Part of a small language model's weights: MLP 1344 SwiGLU, biases.
Each number is 128 + 32 x the weight over its row's rms, rounded and kept within 0 to 255. Layers, rows and columns count from 0. The size above them is the row's rms in percent of the matrix's.

# layer 14 MLP down (transposed), 1344x512, rms 0.233, rows 950-966, columns 256-319
size [102  97  94 100  98  93  99  99 100  98  96  97  96  97 103  97  99]
[[135 197  98  79 144 120 156 142  99 110 104 149 130 110 185 121 167 106 151 154 117  85 101 112 116  96 112  85 136 225  95  70 143 162 161 145  82 120 117 141 104 145 122 144 143 117 158 108 144  93 189 133 137 112 117 143 119  12 162 183 134  70 125 117]
 [ 85 105 152 139 104 102 158  98 104 124 102 133 115  91 152 127 156  91 154 168 161 181  94  82 170 154  75 164 126 163 152 124 150 108 116 155 115 104 171 120  85 124 126  80 197  83 122 141 164  50 162 123 161 138  75  92 116 163 116 162 128 127 100  99]
 [121 120  96 120 111  95 129 146 130 146 132 176 129  92 157 108  33 153  92 130 131 132 129 162 107 125 179 149 102 105 101 179 137 144  69 127 121 104 107 138 162  96 151 116  97 134  69 191 150 127 104 130  94  96 119 149 134 122 123 151 136 201  81 148]
 [130 112 128 180 117 187 122 137  82  48 121 151 176 130 173 101 164 146  62 135 113  80 154 135 135 159 131 142 127 134 105  97  69 161 115 109  82 214 138 166  86 131 177 140 176 127  77  91  93 133 132  93  73 104 147 149 163  89 171 127 102 134 117  83]
 [ 82 117 151  89  78  63 136  92 132  66  85 119 101  70  56 116 113 119 149  95 130 158 108 136  93 128 119 115 105 114  98 132 121  96 121 148 133 127  69 156 170  80 143 163  90  92 158 129 109 114 122 165 180 110 145 168 180 170 171  74 127 122 101  68]
 [171 156 129  95 139 133  73 135  90 115 121 126  92 176 116 123  82 142 110  84 156 117 143 164 107 148 108  85 127 120  91 173 132 126 160  60  37 103 156 120 154 133 116 139 134  67 114 105 130 120 189  65 133 105 128  91 174 108 155  95 131 118 119 102]
 [121  79 165 122 117 134 105 115 109 119 100  78 103 104 103 158  94  93 129  89 132 111 166  70 106 112  92 149 166  88 133  44  96 117  81 122 111 150 117 127 133 149  96  73 138  34 173 117 172  86 162  92 182 140 160 156 193 112 156 187 114 105 147 129]
 [112 145 164 161 106  80 189 164 118 125 164  61 121 169 150 106 132 158 136 119  92 112 146 137 134 131 150 102 139 170 177 159 128 119 128 169 121 142 110 131 105 132 103 155 124 132 130 117 130 176  48 114 123 134 110  97  99  96 122 135 132 125 103 158]
 [157 125  34 101 231 174 176 148 110  76 138 104 170 104 112 161 131 119 139 120 147 120 137 108 103 121 112 157 145 117 128 122 181 156 183  74 121 107 163  76 156  85 153 157 153  81 135 134  79 154 132 172 159 157  90 193 102 140 170 113 119 144 137 163]
 [117 176 164 157  87  78 115 121  95  96 148 120 112 121 104 127 157 144 101 144 142 128 138 124 182 125  98 131 151 160 135 142 117 146 102 136 152 105  98 118 161 155 120 151 207  70 102 111 114 199 113 126 203 135 133 111 143 139 176 118 139 183 134 128]
 [152 132  93 149 168 192 195 110 165 127 129 117  71 124 129 160  91 104 105 160 137  98 136 129 117 152 168 104 151  83 174 142 117  89 182 112 105  66 169 136 158 121 104  61 100 188  86 139 117 136 132  76 111  76  91 103  87  95  83 132 144 132 160 180]
 [ 87 112 170 105 137 130  90 158 116 133 133  52 166 136 131 146 101 163 154  87  31 171  88 155 117 100  92 168 154  73 190 169  88 126 119 143  83 121 132 162 126  77 118  85 120 129  67 169 116 144  95 157 150 122 107 136 148 136 144  92 164 137  87  94]
 [162 122 160 146 129 149 202 155 129 133 136 135 124 147 113 106 254 100 123 169 141 143 140 168 117 100 159 166 143 116 125 125 157 135  94  59 186 149  70  76 135 112 140 160 122 162 146 145 105 131  92 138  77 107  83 138 146  93 158 121 160 117 101 130]
 [111 134 140 177 133 107 113 104 138 117 166 120 125 186 129  79 134 113 103 150 117 110 151  98 115 145 135 120 159 161 134  97 157  98 104  76  80 109  95 114  98 166 114 119 150 109 136  60 119 140 102 138 120 133 116 118 192 109 150  82 154 152 146 176]
 [120 133 144  91 153  88 101 126 125 118 127 167 109  39 135  83 151  93 127  88 133  77 123 153 145 120  70  88 162 113 149  90 143 133 116  57 133 174  40 125 135 109 197 141 115 148 134 157 179 100 138 104 124  96  88 114 164  57 118 106  85 152 106 196]
 [ 85 159 110 107 153 109 179 160  92 132 115 116 123 116 153 126 123 158 198 129 136 154 174  92 197 128 176 130 146  99  86 149 112 109 125 127 123 111  99  88 130 133  97 150 123 115 153 140 130  37 124 162  82 104 194 127  78 163 168  94 134 144 121 152]
 [181 122  92 105 105  56 147 177  89 149 101  65 117 111 126 118 103 144 170 103 170  85 162 125 135 120 102 118 120 169 108 158 162 104 164  89 114 166 140 116 100 120  72  97  75 114 131 138 108 184  90 146 176 187  86 135 156 117 164 143  99 132  91 114]]
# layer 14 MLP gate, 1344x512, rms 0.113, rows 951-966, columns 256-319
size [100  94 100 103  98  97 101 103 101  98  99  92  98  98 101  93]
[[173  76 115 136 167  88 104 111 184 129  96 166 109 137 107 217 193  90 148 107 107  89 200 102 169  90 206 142 152 104 118 143  76 130 126  60 113  64 123  98 147 105 114 179 138  94 102 140 126 154 129 168  93 109 140 130 135 156 134 137 110 148 119 168]
 [146 146 137  71 152 107 165 126 102 132 112 121 139 193 203 106  84 144 116 153 146 119 203 131 152 139  95 102  81 128 151 125 124  92  44 153 149 122 162 154 130 153 185 135  97 110  95 158  51 185  92 111  98 168 114  84  83 129 154 172 196 148 139  96]
 [137 177 128 169 173 113 118 140 179 151 118 125  65 120  89 126 139 102 117  96 173 134 168 131  85 137  83  96 145 181 105  75 161  98 102 121 138 123  89  88 176  96 115  59  83  85 155 149  80 147 124 105 141 135 143  93 106 150 153 213 110 177 110 126]
 [136 107  95 139 156  95  89  90 134 150 127 154 160 123 111 163 116  93 106 175  83 163 134 152 135 114 130  67 100 146 174 128 141 177 145 100  97 128 137 112  90 172 136 157 137 168 119 184 161 131 138  76  89 102 154 165  79 145 149 108  58 171 154 148]
 [128  68  97 174 130 125 168 141 108 125  88 166 121 158  93  76 194  70 158 144 179 118  65 118  94 155 149 114  95 150 132 148  98  92 157 104 140 108 112 179 143 132 144 169 138  93 118 111 129 121 110  81  83 121 130 124 107 101 118 171 197 137 204 133]
 [140 105 157  97 194  62  86 175 129 125 136 116 126 134 123  74  98 108  82 137 122 136 168 133  79 152 156 140  74 111 132 131 157 135 188  85 152 145 153 108 111 105 129 115 117 135 126 131 150  91 124 124 141 100 144  97 113 131  73  94 119  88 163 145]
 [158 147 147 147 171 138  83 183 113  61 159 122 146 130 156 108  66 108 112  86 143  89  92 155 133 137 112  91  66 182 141 112 158 123  99 177 161 156 117 193 138  84 185  74 101 132  58 128 140 113 138 130 180  96 116 146  56 114 112 114  81 147 111 159]
 [132 173 173 134 110 106 119 180 101 132 175 112  94  97 105  94 142 187  95 112 154 145 142  28 182 129 174  79 179 114 133 168 120 140 159 185 155 157 107 121 132 137 177 205 113 151 174 129 109 137  79 128 138 111 130 122  96 103 152 125 127  76 151 146]
 [113 178 119 168  92 120 135 130 133 130 129 116 104 104 132 149 154  95 115 188 179 151  93  90 126 138  55  79 178 153 106 128 136 107 101 107 139 157 115 187 132 102  90 104  97 120 122 109 100 133 161 159 195 134 102 123 139 130 193 107 107 160 138 151]
 [113 171 145 126 105 147 126 128  63 136 109  90  98 106 105 180 134  38  96 169 104 109 114  97 171 117 144 130 125 108 139 166 130  81 116  81 130 121  98 120  92 124 143 138 145 139 159 169 128 105 139 111 112 122  74 112  48 155 127  91 129  98 133  60]
 [144 194  95  69 130 138  95 165  95 168  77 139 138 141 145 194  87 160 125 112 156 139  93  92  98 138 101 167  96  94 114 125 137 176 151 155 166 154  93 134 213 121 161 144  75 160  85 143 173 150 127 133  97 102 120 124  81 104  97 149 114 169 141 139]
 [120 118  85  82 129 146 117 133  70 127 155  90  97 111 152 105 195 142 132 105 156 129 128 123 173 112 141  96  99 152 158 111 124 167 104 136 113 122 120 128 104 149  93  95 193  88 134 159 111 116  91  75 120 142 170 117  87  98  97 103 134 125  73 171]
 [ 98 151  93  84  97 107 150 181 118  57 142 105 153 138 112 129 117  92 146 100 136  94 135 189 146 120  72 143   0  61 114 118 157 112  90  99  54 125 172 173 146 127 134 123 141 104 124 173 102 118 131 124 113 183 143 153 139 100 126 128 104 120 140 120]
 [160 142 147 160 147 149 108  85  67 149 156 115 153 178  42 147 129  94  66  78 163  78  99 127 119 162 102 159 135 113  82 181 129 176 108 134 123  66 156 157 161 125 113 130 139 120 135 119 107  89 128 138 191  68 130  94 105 144  87 147 117 101 170  97]
 [154  81 116 179 103 154 158 114 111 125 146 124 198 134 146  85  82 104 147 133 164 121 115 104 140 110 127 132 127 122 205 185  77 200 143 172 140 136 154 141 141  90 103 120 131 118 113 150 166 119 137 139 167 110 120  91 145 133 118  90  98 129 167 183]
 [173 122 129 110 138 153 159 120 100  90 135 176 128 121 101  82 107 159 119 117 127 154  52 154 130 101 106 146 129 118 169 171 150 134 158 125 134 178 121 145  82  84 122 155 138  99 124 130  83 121 131 110 151 175  63 145  57 140 157 103 171 156  83 148]]
# layer 14 MLP up, 1344x512, rms 0.121, rows 951-966, columns 256-319
size [101  93  98  97  94 101  98 101  99  96  99  97  97 101  99  96]
[[105 136 181  61 192 135 101 137 149 119 128  97  69 143 140 131  41 135  59 106 163  96 116  71 110 170  82 155 109  95 133 154 102 127 116 155 139 120 113 174  96 108  91 126 136 156 154 123 121 171 133 142  97 105  98  98  74 135 144 119  76 103  62 131]
 [117 126 158  42 176 184 157 158 107  83  97 108 126 133 112 170 171 110 139 140 139 107 148 115 156 106 137 168 118 197 180  95 127 158  79  86 136 151 100 161 135 158 100 132 143 174 166  91 158 120 125  61 139 135 121 142 134 112 128  75 172 121  86 155]
 [155 121 131  82 128  83 112 151 166 106 125  99 156 112 129 134 123 134  69  68 119  91 149 126 171  70  90 135 101 133 113 106 131 158  70 110 152 145 159  81  91 107  76 130  75 147 127 133 131 102 147 101 128 174 119 171 117 110 150  98 158 144 131 155]
 [135 108 153 170  77 186  82  59  79 154 134 135 189  76 135 176 168 153 209 149 110 141 154 160 100 126 141  97 142 137 151 132 135 180 174 131 134 138 140 113 105  78 156  84 150 120 146 116  94 157 166 175 132 160 174 172 128 102 142 146 116 142 135  93]
 [113 193 114 136 138 143  96 108 149 173  99 136 153 100 158  76 110 107 167 137 130 115  82 111 112 149 154 144 143 160 148  89 132 108 132 122 181  56 149 172 139 178 182 143 147 113 162 155 157 103 109 104 125 114 173  78 124 137 116  19 156 122 225 193]
 [111 203 127 101 101 147 166 111 139 173  99 138 161  96  45 148  96 118 111  83 138 140 103 136 119 123 142 163 135  81 137 177 183 119 115 119  91  74 136 146  92  99 143  88 152 127 156 102 133 137  74 125 127 133 123 144 135 142 125  97 108 113 152 123]
 [148 135 148 144 143 165  78 146 135  72 104 177 113  89 126 124 147  93  79 166 161  85  76 189 128 162 115 163 112 169 134 146 175 171 179  78  90 147  98 139 104 139 132  85  70  88 142 118 141 135 162  93 115 109 131  92 131 107 150  93 157  70 111 120]
 [116 118 143 156 153  92 138 115 114 146 171 134 116  91 137 110 124 137 189 117 151  62 151 149 118 132  80 126 127 215  80 157 107 118 118  74 152  89  84  86 126  70 122 105  96  82 111  98 158  85 128 165 112 122 113 103 118 137 170  54  97 136  80 103]
 [161 142 177 145 145 133 118 125 113 146 186 144 145 136  75  79 110 114  83 126 151 110 121 117  95  63 111 134 160 131 116 203 143 162 101 104 150 137 133 142 194 111 132 152 117 153 203 141 157 202  73 131 148 150 152 135  98 148 161 131 166 105 120 102]
 [ 63 141 172 140  93 143  92 138 104 138 158 146 110 119 156 128  65 133 152  91 151 170 158 144 129 162 164 128 150  52 110  78 157 112 127 122  67  77 118 120 134 128 103  73  83 123 126 109 162  77  81 126 181  84 163 144  85 140 195 123 140 157 127 144]
 [171  74 149 161 161  87 137 109 112 153 132 105 180 128  89 134 120 184 146  97 147 157 186 184 121 128  72 124 115 104 127 168  79  95 154 132 105 131 120 129 115 120 153  73 137 159 135 173  65 119 169 223 113  59 188  87 119 168 140 158 127 131 144 108]
 [ 98 125 136  79  85 201 123 156 179 152 130 165  90 114 159 136  70  97 147 192  85 176  66 180 141 159 114 148 134  98 117 106 168 149 105 156 141 139 123 110 137  98 124 120 137 118  92 107  85 145 136 105 127  81  79 154 140 143 145  95 137 102 121 124]
 [121  94 129 185 127 175 121 162 107 112 111 140 171  82 105 147 147 123 127 139 151 131 109 152 124  49 109 130  83 210 131  72 111 133  65 169 158 147 149 115  98 123  96 129 104 130 157 149 153 157  75 149 146 130 129 195 125  92 146 176  78 174 118  99]
 [139 110 114 121 137 118 145 152 158 113 152 130 140 101 163 116 138 194 155 162 146 131 142 117 105 135 106 163 198 119 144  95 127 102 133 181 101  89 115 133 111 104 122 128 111 164 161 144 159 160 121 143 123 182  88 100 139  78 125 202 187 105 109 134]
 [130 169 173 136 114 114  77 112 165 129  83 124 144 111 146 148 138 124  78 111 191 130 135  66 165 103 110 118 200 135 124  85 100 105  78 158 131  96 124 110  77 126 128 149 126 128 134 131 132  60 117 126 107  95 122 151 153 110  95 119  65 124  92 111]
 [ 97 199 154 130 158 126 156 139 197 149  87  93 112  98 101 143  44 158 126 149 131  97 146 111 119 157 140 105  75 136 125 110 158 144 153 114 150  97 120 154 139 181 111 117  89 159  96 144  93  87 165 100  61 129 100 135 168 118 143 185 208 174 110 169]]